python train.py --n_head=2 --positions="learned" --tie_embeddings=true --init="trunc" --seq_len=256
Each number is 128 + 24 x the weight over its row's rms, rounded and kept within 0 to 255. Layers, rows and columns count from 0. Numbers have three digits each. The size before them is the row's rms in percent of the matrix's.

# k: layer 4 attention key, 256x256, rms 0.151, rows 85-111, columns 0-255
# q: layer 4 attention query, 256x256, rms 0.154, rows 86-112, columns 0-255
k85 109:108136116094108130087125118145141104082166109153077119136114133151134110165145125170137123100156152148167141142151121078112125153123139150113156138117098159142139126132089079097112106111107173109152157132107159108094109122132123112118149137112097139125176105096130117093125119128153144130125080079113118133173144103106128147125165116137112118106116145108104123111109145164138094120144152111192175108158114148129125170099132094128139163133093150113116142109111131135107122122147128143116157114134146099110135106185119120148100148127131139079139125144120164132097091162165185148131136092133111212124168138155147093123114109083135140134114124111111119120165103132131128063184155138149135139101128153135100125156152109108135139148122162120108111147152175127114122133088095
q86 108:129128113080113114104147154157123078095089130153104125120123133160122131116150110143107149140126185121102159090158121128106117130084163128121117119120153166111134145148151183090074111075123106128102107111105116159143114098126124142149118129118103148103113127133147141144157101159128094129114127114084105163109111149152104151132115147173159087109139144201114107120154131112148099113185086112165147127136165112161125104125157142154152133132096108132144125122127147069133168118166132120119167098119126101113109120112177154109118076121099150152129109123105158114110122129107140122137130132132093139157150083154171150156106147161145138098102113140141160127149175164130115086121134097129125146120101154149112177123145117134144112140132101115129146174113136111091086121104175
k86 112:133140141140133090090139153125140121138108162088165112124137114118131145109119128149112120112165153109133111150167091134148134124142118107130158192135101134101165135113091079093123126100146116135125111109117207138161123157122108111182096103119107106079109095134139118136159137153154122166122136133092123151106109156146111123123115180166177121158121129134120113116134111125117128100081167140168181097137127112156097101059128163171119157148127155125147098123136115116123150134171163121123113107121138089132079151068163139146128100155132113105120119120166129105116106145119133140125141098097143159090189135104130159104111117100121131132120104151163111109119117126103122107127119088146150090121128128100101114130146153167166146119169096109154120137137147152122150124086111
q87 109:142165125106127113134161126120156133139113126124133099140124110147124198123134128113094106146157125155155126170123129115130151102130140133099126145114105137115149118103120158103118125137145123149134133082083104173182119121103154129125098113146177145109116123113152112178129117118103129117117098163131131157113101108110134121125145127130126170158097134130130088101144124127164128101143156110138105163139166094130114132135118120171126128136129165147144136079093096117089107131137099104134096159110123113174111159110124123180102093146157152105174095109126115106124113110118130137127157133154109112134108129133104123135149101134098114129148111106155131202179108117155121101123133124119144124121160195127103163053122148101045187147121129191107133098118139129129091115162153
k87 120:116132139131134107112168130143142109111131150135103125133135164091139182120116144151098079160146139110174127133154117133147134161122092158134130121129134165139110108099117112123115116151138068138125098155121156148167124110118115123110106100184105174124121127140089109161176140097145144099155107086135139126110147130120140147148132132125134145120132148116074128120122128066104107133154108137104127135144116119162139102123133096125150107099104116121150166084108131099154104111131126139187090098141108095151093101132089106137150152105163138130152170137089158107167111134097136088083112090142174116153119109151125110126181126144103139154113160156143099142125106178116143076122104161159117147135151127174089135147134178132140119132115078147138141173097087120112095126125145
q88 090:108114119067117165143148136111116186141091098117176105085145141120156075129111145134137103148125111115129124136161135139139100109140146141133152140151131162136152101131140092112131129109161148111102117161134088158085097162163113147115140124099138078137109121151116116099123128137117106120094144107148173184156103126108125149123110121108157094114130107169110139120152123147127121140175142148120076152136148100133143118122133151193121146124183132113143126128115129151147134160076110170133187126123117127153115129148160127093134120135146098120095100091119127146104104184144147092169141104136175121106112096097128128118153145174136124090122119148117106153161138132139111128126122073149126081163125092130087119161117108125130174136184126137133127130150125097097145126084148
k88 081:141133123106131127107170144113102132189173160135142180115131121145151107149106161175116088130117155157131128106097093122118136146119127155106086133119115152095107118141099122095126153109103134135080117134149139132142116098116131122112123149146108120088088110110133151140102138123145144186093119104125138092135118168139099112152121117115138117134116138139100139218136120113133103103172135121174142125153147198100105133114103117109162155146105107084134159133115123134098150131117097159126110144102151090141135141173119139123134125126117101165135127092193162146143128139165101125133146110158139117105158136115139114113091146107137099163114115118124151172125146125168072081094130143148113132118084120074134141132114173145126176124181128109117134105125135117121137109121078
q89 107:103102138119137142120100118120138139103132112149136117135112162122116140171104149111105142168144105186129167073091117109142106081155090121132146160127112137100126139114163143114111143151145117133117125125105178105117129117173095135131131143079125112085142096165100167122100097145121130139150101151144093131148131149139089168148123105161183112120070148155125093151124097138094136145153126078129135148129149146093146163118137114100144133121084136175120186165098136146168128108130124131098138135120121118095107161125072141098149115095109114134126138117134135163150090140144138130143158092141117153103161139127137118144163170134154118067177132141141150144136122130135114127142134127122128093138137135107135130177132138093100156134150095144183119082150142122149096070093111
k89 105:132116106152128129121124100124117121139132097128148155135152130150108131125115143110120154141110131117114100127111101133161153121161128104120120122096154148072136114115134107112134139112118124100123120094147121127166086118177103153166150116145121093161124151118098137154128156102124097117190106161096177107150136137137151145144103159131119095134144109085149096153167095162105120101125151158124115094113120108158104143140119135092168086138175131123103138133145057159154116156137090131143093133153173134136118124107163167128095130117164131138128083135080120115148106089148129127177171121114148129178128121160092133144084132116155109159101130096096119136142132099133093149133157138127112127198137062106154109130123119113145152129149108151140168127082125124186099134165124
q90 103:151114091112114141148149153118127100176132104114130088102105126146095156150119137125167101134151127099108092099138127100137155145149147116124156114110107072129111143103158082099119128130125144081110108084128119105126132157141170174116141139136114144167136105157084128140154114175109105157167124126115132121117113122103133105159088142176163097090137110149132135100121120133136121119129112128065137154145116107155109131103055129098161132131135147119166080118111091144120164108119200146117171098135107130125152178118122113149122128113116137141138154148116143158180106148122150117114162112117122169173140150091109136114113080144133107127113138113135151129113192164163134150108138146111110125135145137126079102117112102133134163100134148106149176166136158117117130143137092
k90 103:138109130119154121154158180137105126092126096115178161140131157148107133099127086141121112132196113111127110128131113134133120113157110119100124107145136142119134151133144154156076136171162129125139117143132085171112125138129158134148136131104126108109183072089112161128106106139079128167137088135088141125121140148134122091107087140156081127085119158091155099090144135123137165134107147131144122090140159120133116151134075127134132129133136127084142120092156095160131138172113150139118142090115102133140156142154098120137161064155106137163133126152134170092121121175137136128152169121131154130113124171123117093123115111097106136134117151137169156146131166138106119146113132134152155107123081150096115100079171164133137108099155123128110100097139155126149115110096082
q91 106:119133109129136171124108087147160112138124095083111131145090110081115145090152134149134116145086122107147126146088151135097089144089144135125134120126156091156123128152121123117139163112164105134107129109100181143115143164157145100089144120153132155117161143124088105109080135150096113111120129153113105110092141122109155136136116138154110154090140128087133125083128111117145106113116144097143106105082165111124087094141111124154139127137122139170167129185115154112104162156144123142141157109095103100166155110140121125105115176119114125123153131177110168121132106172137134136154126145117111125141138137117151072134128126167099125120134130142187133196083167110161131150132181129104113130112099109105169172088151160115125139117099125138098150164140144094123134165143132
k91 103:132095087169138125144093170137142154119173130103145112127121158147113155120110105109154141141125111123137123151149128127135104085140105152109155088129154091170129127145081128112122113144085154113142163146118142087106146137104150133106123129152176167126109110116139140107097074132185147146175112100070102124094143141092119084134140138135148090136119128118139095086092118148086146102102139170137157104142146127150142115128138143112141150116057155135127115079167144129149149098124142135149185117113097130096134156155142127117184140109097102122114137151138156139109106116135131085149168095120136150149167126171149131126130172117074167157125128134179100117126098119176110128125123125131108104104131130122135133157147116125135168109121111145105122169122149115112125086156140
q92 112:154156147087122131150155120134097128132084127156138130138104118093109120104130123131161142132127112142146137117102145116162118113099105113103148140164114103105125112118163118113150132084165144123106110125162118107148100101182145143097106110152146125143139124162111086110115137136165098147132134107096117195154123159102174131131084107161138117147108158146141148130154149088119086127153117102117092134138126105079132108141119142126174121126111148154132158099146075154166119130116102121167107137124127110118131132127150107098147141121130162136126103160100105163148120177148135110136128154075151147103117107138148147105120142131117168147076177111098119127093146080165110129114125142136166141167159059097113126145110103101130138131142130140107148116079145039174135124146128
k92 108:140169141151130154090132139101141129127129157162121204149127095141111156125133171145116126152095108120119120075062105139136127105118117120114115097150182151130122151125100102114128117121148110145142166095124116148145140120150143117104146110166126090127092116161086155085127095132111148107146095084138108170114112130096112123156140138122097088156132193175155088114170105143084105111094140150121140149155133135170151130113077131148108124130132110135105182145107115154152136157128108095122123168135148125168111110117123119146122119160152151151148147135156077123162114172139142057117092131126148132135106089077121103138120143096114141151133131147122136137100104126110090127125123147127151125155106146108150117129123139101121183113137118165081113149104105118140146135140126
q93 085:156160146119171083108168105136118135157123162098117129124168141092128121153136154103092099097129108119111152095139095109145171082095119152096141143154155104132114143105123162155116194126106197123105118095131127150109103179133134108079086135112083122125082126127149128106166136142153103145148166164160186113142146134148131096172118102148152125119114109106097147124137139131133154171146143120149116153119127121129141145102143136143136111102098131117143180070083152119120103127183145094102103124142110116150101129154118142147154123095151148141128136109127133144093106123098119126170114094136130111103151166142121167148134104138121111120124135109149122097124165128133117131121138127098131142120118083103142147106136084155159078131178130134111105119103143166097135139085142
k93 118:098128100148112079154164153137153113148131132152165126124132135156098143095138137116121128107130133131153165157098141146151131104106098109119155125147108125129154078109150136113096184097118128167098134072158113102168084163107157084123100105094100132121116123128142097135163185129139108166132112124120127125139132144177161116158127131094154133126157115129105146119154170176112157116170148138136147117120130136117117099082081127165154090122145126154163176153124150142105116098135113098120138102127127113121101141131134088085138123136151116102127077140100121123157158131095099144114193103084132144121116160160178144147116118140120118141152076128122130104116121125112161104130149136147169146094108143128116098140124115154162089121096155138111086097113129146116141165083111
q94 085:124128094145139079155133132121148112160183099122120113119140128121103121139086149102133126127175119060106121102148183121119089138142125091116117128146125109137128136121111152134134138166117153123151174100136128146136153121126155134091144113174127162121150122117105122145155136102133167163130121117109125127120110104165120114164103098129127142129146109160145148121114174120140158124063127159114174114075114118142120181080111126138142132105117127129116102112090152122111150088141117096132068126151160107103138116110140140114139102133101120127123149139094124091104157141150154064109140129112111189105123139105115151152089128085097129132142166116129147076140107121178124157148137155100130172160117163127089105117109136129129145159109122124097155137147190102124085177137147
k94 086:138119092108143167112149112136136134136105100141121111097117109135107105075197132162145143143103127123144119145108123101132133108121131109145114139091100107175156129102099144137132133124105135116135144098083149117128117119143173111124117127163090168125145171135126142122191139127116135119114143128141147151103146142154132139126080129150083153123122136132140104125144120124157142118109091066135124092145148081128141162134103151135112141131129142131131107147132137150168122110057139084155120119130123165147150172150192123125110113125090133121128115131127163103096143127112136159110106122125121098083156108106121098181116117128136130088126175104091102100138154141095127212136164127160115132105140121179102172125177128157121128114090101175167145109120141085145132106122112
q95 095:124154115121157103109127102149131134100102121134120138121137135083123083132152142108163132125150138170131093118111145136114174145096141129134107136121132083104145134165118082131142165157091089135148121146163145081113151071109137106173139148130138159149137126105146078109135136151096096136107129158158130155086119134138146087102119116150134112147118153137097135095136145138107095168157122127161105151167141091159148116087125130101134086173107100175104123164139124154119096122130158120103135137178129157128144139100110162142101078120122131099112105130101109156172094134176159141071104126151177112129108149131119162157081114115135155140128147124117123098138104099158127161166122135084124142127172110107139168108130136140133123142115155083139145089123137086135111107089110
k95 099:161161120145100122174121136125149134113125081154166120122127166093123099088131131087129092156093136154106109114149104109140099147136143139175139137141158122116145150188103122157133161132150135131161151116190100152116162111124109142131114138119133125163134167112103092169127099113090079139127120101102143107097185134136162137115155126131148134141129179111130100118099130123144124167094169152098134140140121140118117105092104109143105110153156143123137134126122174155146171078171117126103106145124137118122132138103129119140179135129155129114131128133122116140149126155111073153162079111149119102147111124107105118170132157126092149091142119154143116100082091121083104121094134140108139050169132118096079127134140111113128130158097121141084166123121110121138134123159141
q96 106:110139119155121131114125116121137126109109066065117137089083129130154134124133175110147135176097130110105084098151114121125127119159119115156145157170114130127137156100156074116145113137140127150129111127170189096157101090124171115143117170119140136170107142106156154119120132094142129121122120128092144101108133129126109118162105134130146152123134133132108077095161136143125123077128153079055125126149156142141157161134178134114136131129132157138122102141100116159203123104150112147098094150106107165107157131120139114117123107096165118162110162120182123053127102091124136122132165144121085164126098168172141136159132154164132148140112110107136127113117140123129134146104130177102152139127158085150126145124111106124110145148121144128121130100146103135115114139134135
k96 114:107113150111211109093107128127163101163120104088120121115101127102140146084150143091123143118163087120095105157128086138127131123134128115112137161122088143095120156114121107147124146159160143174156139090095143149157114151084123106113127120145165128151140156145119095081127116135125093146149134181066136149160146106160150142144108124105151163097126139133113110132124092139095157135127128122164112136157132132138165103159101129083111102163153127157131145118111106165168125161145111128131092097119094151123113148137115178107131146121131118129122129147123164115107113127106105143126142128166132142077167131143108127145133112157142095073135119136145112117114153116153115097117114198094072107131130115130115115173129161164121116136117116172117083120140087099124117161130164
q97 091:147149146093145120133095105089114109149137107118105175142155173165125114117144129118112153118121114137156117129148133148111144133154185173117140131157131135131121147090122157130121109116129143171119099156109153157179151117083094082134102099144091140115133135094132133104166136166095110156111115087121113144133095077159125125114139166134136136132107137123156119090112113134131151128115155154123168078158128124166134049150135107129146082172124094182089141137149132136138142131128137135120138109128099097157122158131127160123084102160121103114125129103071130116102129140141154101124166125172106116147126161119165124111141133075166115148132141146152098127175117059093092124157121094124105143147116121138088126117124149119113126137157078120144128133151155106150114112092133
k97 092:098081138096108090122130112081118167135099095150142140123113104105161146137123127105138071134132128120136085092164164090104100160084120139131128146164106137136156136157104122114129126102107135151140126169131123124158169121120122167138130140159109131109114150123116144150155154093113119118097126134133133168136131144140094083082137133166147134127115132127137101130144111122124098158132097137128094147139151093169133118100164158141128131083154136121077128114133144100114178141107113134149056085198110122144124131133124129137139138159127107121087132154124151127127129111107124154138097118133146188165135136117140156123165161082105112117159120125136125145121135141106144088096123102089155121120127147159121164123109166170139120101147092195128120159174141117062150096128138
q98 098:131127120130118131127132105149126132121123150186130098133093086134136102117109171110150078141153133135132140101131145153136153102088175145143144145114079150110133078099103123150147146115149175110171127096162114123100124128140158120160134117086116063156084100152130166175112111163165111132113129147128127166140139089167137120143139068113120128125114105131127112137099126129139123123120125111143174114141100149112136136142131176159139167068141083102134149111133129138118141102110133124141125121122145106125126098134097119175118129139142118123170083137142111102133159117105121104130128179129133135153138105120124106147147140119148145158073118121113147119140088136128097162119074103223184128114113135129140099131081132105116118096138149101092129131141103104171131161126132
k98 093:112143106070144106107143148146134113144116158134115110130160119138137149169108120133121152115121126156162153153064151125123182126130139112129148133151117124160094150076076121105153173128132133109102144128094093131093135131106168137125131124117084129147130139127131125093131146153116122140139100123144150139198114141150117167164117106110087132181128140146112144123154099127126068109139105088143082148169143115125133137093157114149146184166139151107130104205089092107129120095106129115159135118125153129125100145132106099136105111109153193079131116173121121096122117156147124157103107122118093141131117099162156140143132084166140142121132112101105141151169138123120119141113131103120117148144099133130110127123109088132149104109117119129144099134091164145151070172143128
q99 105:141120146133178129100120102121135105125105106214123127118084158128140125111126103200144129095126159135143126136139127178176126079123112103119122147174135116117160107149116143127143138124111128115097122131138120139091141104102109136117132163108133142146117103149156131143141163138111152114167162118151099132154065096145126134116116143148154105133142118144134124134116116117120127079138139125156130125104104134142125119123182169154123084149130108156094081172117100142140117140089147112068127156156179111139103128116144140141111132110098113123128152126134122157143147107141073147121108126137164143138134133112131153141140093060130162158089155143105076089141121113099137068120120126111134144149137153104067114127095132176100134126154127122115178115112078128130126098135164
k99 106:127173144113131125147112146104126167114127101155146111120132114149174138133069107129138124070123116131173123152081120129121106082137128148113129139133127131133118147147119116144184115151147128125174180116145130199169181126134099109106122110143098096164123136101126146142132137133088129143119133165136160145150121149138139191074120158161126121105145137137153104121117144103139113122148130130162191117121103128077117151109170119106153151126146085123156111157138141104149158102123124110121075126129121135095104109151147131143096123130166163136104107131099105119108130162101130154129103121158164110110094079175107148120151117130124119161096103132109094139124097109080105100079139108142151118146135116145110082135089111094120126169132120094132114095176098143130149127123112
q100 106:141086118158114113132139121156132097112168098115121125115135186124147109142149162105172103141080158189130175156137135113122087126146169079151144115130118112110142153136096123160142107116115116134101082136141150143133112107185146096109127124110150144101073193154115154095091104123166155144135122093098137135134091143126103139123113118147112106106137114128115145138155100145102121129110133136129080134107163159122117165131146106087145166086166160125139124073128145128112120106145095177181129157113122145115100092108125165154151125112133126077149103114131131118143102124155166120117138128150107136139105167136153168081121138087134117116137147093163131123120142160099151094164138128071124128085120117113079161134137105159124116109121156135135119120097136124140132126119112
k100 111:181150129143117151100128122120138069107130112109124121135127138100133118079175117148106144128160091133140187173137106121148113107122181105120131163109152150129098118128181104172087115153106139142112159102154133161154110122132075106141124143104123162102101126150128119135136142132130127117104102114088144139135136135114114118127127103114151146146139115127155148111142107117159112136076117083155102123142153055146109147150092144129113145119138140098105159111122136155145128143171086175127170110103146114105116140142130119138115143102151060136115125125131111151154135125147097156151116099157161143123141131149116159118131122189141122138139116112183128094086162115109142113078097148121111178100180096189137115122154172107145112128127112123165120124132104101131114089128107
q101 103:160132152130139124110153084151099140148178152081146121105136143170095150137096144160151108122131175130137097120142187093082154077152106093137130146130127133163135137147104125106135101125114151111129089106148111111158153164146118094168156106092106124126120160160118144180118134099109116107128081167146120090166109141157116126122108119112085111103155165153162165123114122140157088137107141111161112121066083133123089144146143094132131112140118111140131098133133120156126151130131154126142144113124125114163120098140158162115127122128132123104157160136116085120085147154120090121134101142127124116156114151146144115169136105153093144153136151097086122088130126092123128116171159139127061149078113136147102140124127122119130140148114102172134141094116111105080110098160141
k101 108:161100105107104135136094146121136091172147100118137093101092125119130111136117128136119106103092124141093132101154134100117118154116182093105147119121147131138166110142089143158140147089086145096135143125113161121105123132126111141189126123101133149123152094132168146105154164186141150111103100158155110134149126142132129135079149124133093123142169066074132127142134101157150139121104136111139162119147136138154102159137141139118113150078120120128138090153130117149125088155104128160163135167123113174160155143148126143105109086123159130129137131164124150127081112150143148126120082162153081101121132100157137122147119105120082139102129111129111125089128113194127173129141133133154109127140155155126134110111131173060124097099117131144149139146164110116097152097127080
q102 115:109133136146129135116142163176101153155067114135151154104147130106128109148166129120108157103153140132107160151122155152136149146149129085090121123092096144159171133122108112123126101151118147154136122122135165148144101113133109129113145108134111140094143120125102093156180102128132146103133151118142132156107137108107129129104141130151112116128109082133113159096136084129110174170153105174126108126102042132129162146150098106112067123112183131143164115142101152099083149159163108164152098081153156109099146128109096135127147094131165121164149125146113117103129145103092110113102127117149118106125130174119116151093074125148124118174111142132120154131134170137096113139131109164165126143140152115137113066111152112147141140136112118137191117124148107103113147142099140
k102 113:149097111108109102177144115121108171131144155151135137137147104158136142106100105114118110126159107135121159119124149102107126104190113112181089140087138107170120107131122136136107101165128135117137094133147130174138103136130122163172146127152153160138137112134119097163145122119122125107103136117110143157148153135080095155111101107182129136108155117137121194112086122131137151134134096127122147162143106147132130167146070168135094104156151172143122086138137196150104112125108100139147066080131138131168133159147127139113118166107102169145111126102123123151132162101135120132113133132119132153078155107094129125103175116132081132119167127103122122106105107105141107120114154112170153154124150146135118139128067135104126145158114120133123126096136147095118081133083102
q103 100:183116146115094126125164123107115139095146114150137145156098087105125164091142127145148140097125171111122124125148134118096115147122078098149153136126105077105137148145098176103136099124089120125146153091140089146066181164108130148129105110093158143113113185124113151111092140147137105105125110139146099150129118106150144154145116151132130126142155184097101174112133169134112136110123164178098102195093141189138154097110112176094125133164139151134161109153114145136101127138135148105130133129149112143114101115149143135122114102090086098157102156119110141113152172111134088114136113170160112102133126129101156125140105114128110086107134120110120136120144127131141110151109145071133137124137115151139133095109134118164119109159133131100113153125141151120192132135127158
k103 110:139118143160133114173142170157094092130128116094161119082113143122103112113125153137124154079100159117150144137114128143122138164091094132125134130132151100136132124143138140157154157096104134145159169121146074114078164121152125149118107136144081118166110167092137112110163124136171116168118121107150139094102161139178152128128127100147166141123148135115066133081107164119113138169107106131119089087187137131093132147108147136125111146096129147124143121167140079135135101123111148116150143139125115156119127126135157125084092113112140128141151165129130157124108127139101108109115144134092186108137111195121149113119131109105099127072154129100120121112075127130128137140122115118127109173137134095112112145105181110173108170101107135104131164158091139134143149144122108
q104 099:126159150130119128126157147114126143116110182118133157143090123143124116117130118118131168125115102107127165121087126184131110064152097111138158161128157145092122108115114128151138100114114156105104117119174133117141137129132109129155128109099093093138141137143109114095115141132167124103125175170117105103099140100082149139130149144136107109124132153081139076126092118148090106110123135117108153108138132154139112132136152136126105140155097078101115126154190102111115091195145127155163150122121160076113152133145148146119143146073167157119126125092190121144119131106117148136100133114140130105106148149120169115128122126170112131169117105138176090160072162101119159112134138104109111113144152113092128096152139086103117168187147155121120148138142097132152119152146130
k104 101:125127123130127143151143123157121164138111167189123145144170084140120129122122134132105128099119116136129143110124156118098126119119113113104142122122150118127108102200117138148114103143182132114090112171161122077109114142149085111125125096120158119118109115109136156114133119099144139143178142138101134146117142126094109180142153147143135128074117157112137181107138104148132142119101161133146127120122076112143143127125091105103075097133122122174120120137154134124129132222125126123123164137145132137152113140094197111100145148172152132124129167127045097177127114101138135133112154147146139087164148144121138137126109142133116142152137122112126137134130141120124133086133119163117102096062126090100160075122129119123091146124080139101135086109137110100121115138149134
q105 098:123107114072170150115119126109123136172137094146080163124161120108114146099136130117104127155149124107091166112159144131146104097109112151144094083146086101105113131113165141131121102165130120103142066119138142125147152119143112139143160149137126127155129106146166092112079096109153131164150156112065150174101131107122125120150088112119142118184127125119135096149156134164133159124078148108142128106139130126132163115091145172149128134098093133132158129146105153170140154090128109128139133197126120133173104127085137134106118117115132116128162099108107126176152118125181134104089160144156140072137165131108106115135124099098133091094140121125146163114137111139111139136103147130123106162097123163140173143138124170128110116126112096129136137092162137128107157113142105
k105 094:130142133085139107111155110106130105099142151147104167122135185119134161102154121097147109132129152122106165147127104183134096079166130089150134136153141122117139133113138134160179172130136110119111134117128123132165106135142125119165133162115141180092119170091144132138141120103145123133090141102188144121149117151115129142143087133134156123121137148103163132119129157095084185117129104143102163115099127105112133134119145140108118148143125136143148111142123126140122097141072093138092122124125175163161137109144123133120170132107110071096096138149119111132148103109135120114101105099131170163165110139171146091118148151158119126125071163130126086109125181159107135114100073134092083124130122150114119159141100121159134145117092092162138109143116119136077086127122157
q106 113:150137165144127110100096107109117125097094093128100093100131131118151096171136155129117126105135183144119131112134124099104104107118122112107118173105162124079101131138131095145147100131137078141172117162154132084140131154110135109105126126135143128161119130114112124131128124156171104145107112174129116140093093108126122164122141056105117134144139147138135151169101138148137123136113099167129134156164138133141136139142130103134130145104123143132108111155086071120126130155119119120160152153093151115120159106182151113157150164098177138177149096158151092131130123136146116121119146130124139108106138162142164108091148145122134133130127124131159160071043135155101093153110087104165198134097094166136111112138142114156093123100138138137154112146121117140143089132149117
k106 110:138110107123127122160081131161160141098085125127113135138157129125125140115141179103115126132135118133147164148125152096108113079106149119092151125122092138077051186101141166125150108102128131135139143121096081099123146119096137099120142087110091126175117110077141105111111104147123088143098145152100127152141135140106143172145145117129117111165128130083104135129108141131161152146124100151121101172148194161117135118146135124151145187110119146112131081156131139096120155126161072136150145136099158113152104133117108110137116161137136149147115116151140119114118135081174099125173096134108141146118127148156158142120132136137116106115124114111155189146103163138107146166118131122120142173074125118127145152122090125186136099130123126094124098116104148145138133159141121
q107 096:162127109115123120114114155135109094135163164175120128164178099141137111120131133091144150137136101136117065126112133148171145147106146128121163130128071111128135120111131074153115113109136100096115167143132127139114160147101115153139117150118133111159128142122135123106131111177151081129155122094081162128126118123118125119108097105088107135152099121100133090134103176127057155128171163136095126135170097147125124123108174126086144155080119109131148095140119149130148125108129123113101137120143133140132159139122107167137111115155178192106145057128126144137133120099114117153127163146150158122114168143095113100143151145096117091141107133108159115127142114139096132136095133109113149149092130111133141110181160108125135161148134136126126159185083103113150104172147137
k107 092:106134098108133129173128120130124111101114124144125172137153153109120142108107118135154129173112128102151151087152139170126142133104128123147118075128110112147132136127119147170151164162186166182136092161175116143167169138103133109088120125090117127151093104115097130115124113137113129118112120134152123144117112131126101136092090147139111144144123139116140138134137109158124150149132130091108065088147096138110113150109146165150135117125161118146115144120126143124135136105100127161125114076118183092111122117109053142153156087169140134113175162142117136073125135119148095120151117152133156113111095130125123162130110152109145162087099151101143125075129159078113130107129097132115120152115132193118129117096130155180129162137102131141082108121110142089097121174114147
q108 101:108135119113131098145160109071147128128123134110145112110121134170132135175156081113113131146135124095153095093140138149150145151182132144085096126146155139114126135125122119201096149134123163148100118132114145105104147120099145142116113092141147116124195150133140143148126160090139140122082120161146137103115110095148138075128115147129149160118112092136120140119143139100160132135114153140095140122148122126114164124157138174123160109101103090083104179122151125109082132081129097106094153092123140145127148150122052142103142114117080153102129133149156133117161161159153103117128143075176127141175117151141144129121106156138119124129087106134137126111118116120172138114137062118123094130160118160111141136168095094122138165169142125147151139160127135126102123144150116
k108 098:114132148116163127154145092103133121124149124123134121116168097162102110121132114141103087088111102126168066104114129100137152166142121144128125144133141117127145106133113123165120152088150114139150126147100102110141134140167140096143098105116115158153107154146090095171151151147115123186138140097163164089147169120121144110123141174106129137095095150161127159111127122118129101126146117151073122116091113090151139139117119129123131117162182089128144186116109165120110127171126170139124114120138103125138125168154160110125145126156152103139105133112121129111109093144092146166113112139092091081112138099104121137119094184113177132091128174136106160179170105130130116148164130114110118158143131173130120119176111102122125133095101067116099133121123115096134112133154113
q109 099:152085119114141117155116113085159094124156098101145103129139133136136128121110148142111094139112149122170094148087173104122164101150134142114146116162150156170099165113172088125126115154131155158095138132093097132131110139121134172119117159106130158155099141144106093114127118129166099130085102154101158161089163141125135147101114123139099155132079154142104106144121095129133157163156150145153096116152134158128111131097145107151089101092147129163126134137117146182128118069117115106122102098117124135138098154156097159153130141112166147098129083120121122146143100125139129151143101116137176116148104115086131150079112120065154142117160135118121116144143116060084157123132128130141129178138149081143106126136165107117153128132104128150157132149153155117131138088161126
k109 100:165116105150117095089125140106127135144119113118144162110110100095129147135157135099139127146104077127197123126083147147146144121122128126117108150124134140135143116121127116159144129118120111147134141119151170138194141105103117138117131149121135152195109142100112123197156137139116156139148095139074114153133080104084112096102113134133149124139093103113075138175114097100131122141159110110111137115144199182133148121136138166129164082093125127113132140133115137145115110080149122159131100105133123133116127107138064118130118095137141111134128096144160140114164156149158129138099122107161140103160093126130176135145173164076138089126085104130124113156106189146118152121131148117143120124110135157112140152132102142120087118155145118150083160153124164142108141116132135
q110 099:126171129081150197101151144107151146099128137089114128172120129090141090136089132138163127128098140128163145120143140125110134165144120124110166124131138131122145121120119110108111113140156148119045118178127142116112138143144150184114189131148147085137103131132114072122138132165165119141112143086092126134092148132110107087133142119107103184136124162132098103192125146068163086141109142116147109151128142131146092158124136136077112131112143124107126125128103121124093141127125159164166140151174116146140121142099129094097100106134135136154135163078184126101127114120143109146129114133164141148103096151092119118130134154086135139138153131086133144121145117145131115117117114104104136121117128146116110129103112144114104148155140128104098131173102155149142169123155082
k110 112:150181095155138127107125103113124113130165123134102108180135147145144147116133084110138135159068102131182125127111121115138113107126133099132078078139203135107149136142139161141140075141118133133085126143182107105109114125176126130082137129116093144136121104154123091110118150145157146128121156141144134124109154127113112125152136192142129163152106144137117130122168138088152125130153150111141100132123169113093142184127094134051102137137112140100104133142132159100123132165120151115123110160119164109096063141124158142150143154136085111115118141060105148111121096151148158080128108112173151114129114154099139109111105148128165137118108136129135101116101187139129165103143110095105140132135137101146125100138113144126120123157105121121106112137139118122151156144110135
q111 098:089135139116148141093111137169153117100115106123068125116094161129121109129124108099137090143108142115192134179124126145126099090108084130116098078134095145130111093169106115099119095129080095104117159153096095122139163121147117097138176151119143124160159152150138109134120079130139100142170117130118137121130136113159137128148154103161116183123174158145118166109113155148100124137137103112153153128100151152080118131119132149149143115131102135124129142168081134152103133071134110122144127127150118117129143106154126119145155195167127117126136165167117158140142111141134123130124100142138104174114124145109133152081120140129103191125137144114128094075088136132106136114112154112109110147178174165099141133108107126123143151131088138157111151110104113116099127145106153
k111 095:109091130137155158164124107107115108091104134165129131146132131110095071095119096098151149106119143136102146113129135132113117126105158103122190127105140130150124174139094118141153112121120139119148156104147179164120130144098103094115109134122127094136109135108083103157166128107135103132143135103112112111129134144139155157138120126157144146164144135131134155116102182129123113128135151121157204132144123117107119124134118143090108117116092136153143148136098134117099129158151107144108114137182069101100113151167140115160107176121113126093138115192094154111129130109204155077143145120150097098122119115130147108125130135126115135171137117118129124124075109125128149152112091156130103167159137079125129101137116118118139169156098143139090093136164123130182142080174124
q112 102:112132118120127112143132116129128125129105141149113120153129168149136175110164145127113170113123135113103161128140104153084133154157162096120110120115086070090130153132135092122116132131140150163141110135139110113136134144114112120090155120138185114137118126110121100120088180140122130113133159112119100141129124118164074122108134135108106162087150127167118164127098139101129138104161132129106107142134095099123122106130096116125110123122154112140143113145127163157151126118107119145130081068093133199113144145103141134127162144158158146131144121133117144168155187074093131136112078160180139113170138129128125155153172153122123103094133123131139164061102112109133125135137150149107094171118084096096119151130070133123166138127174105100159133114126167142124094099092120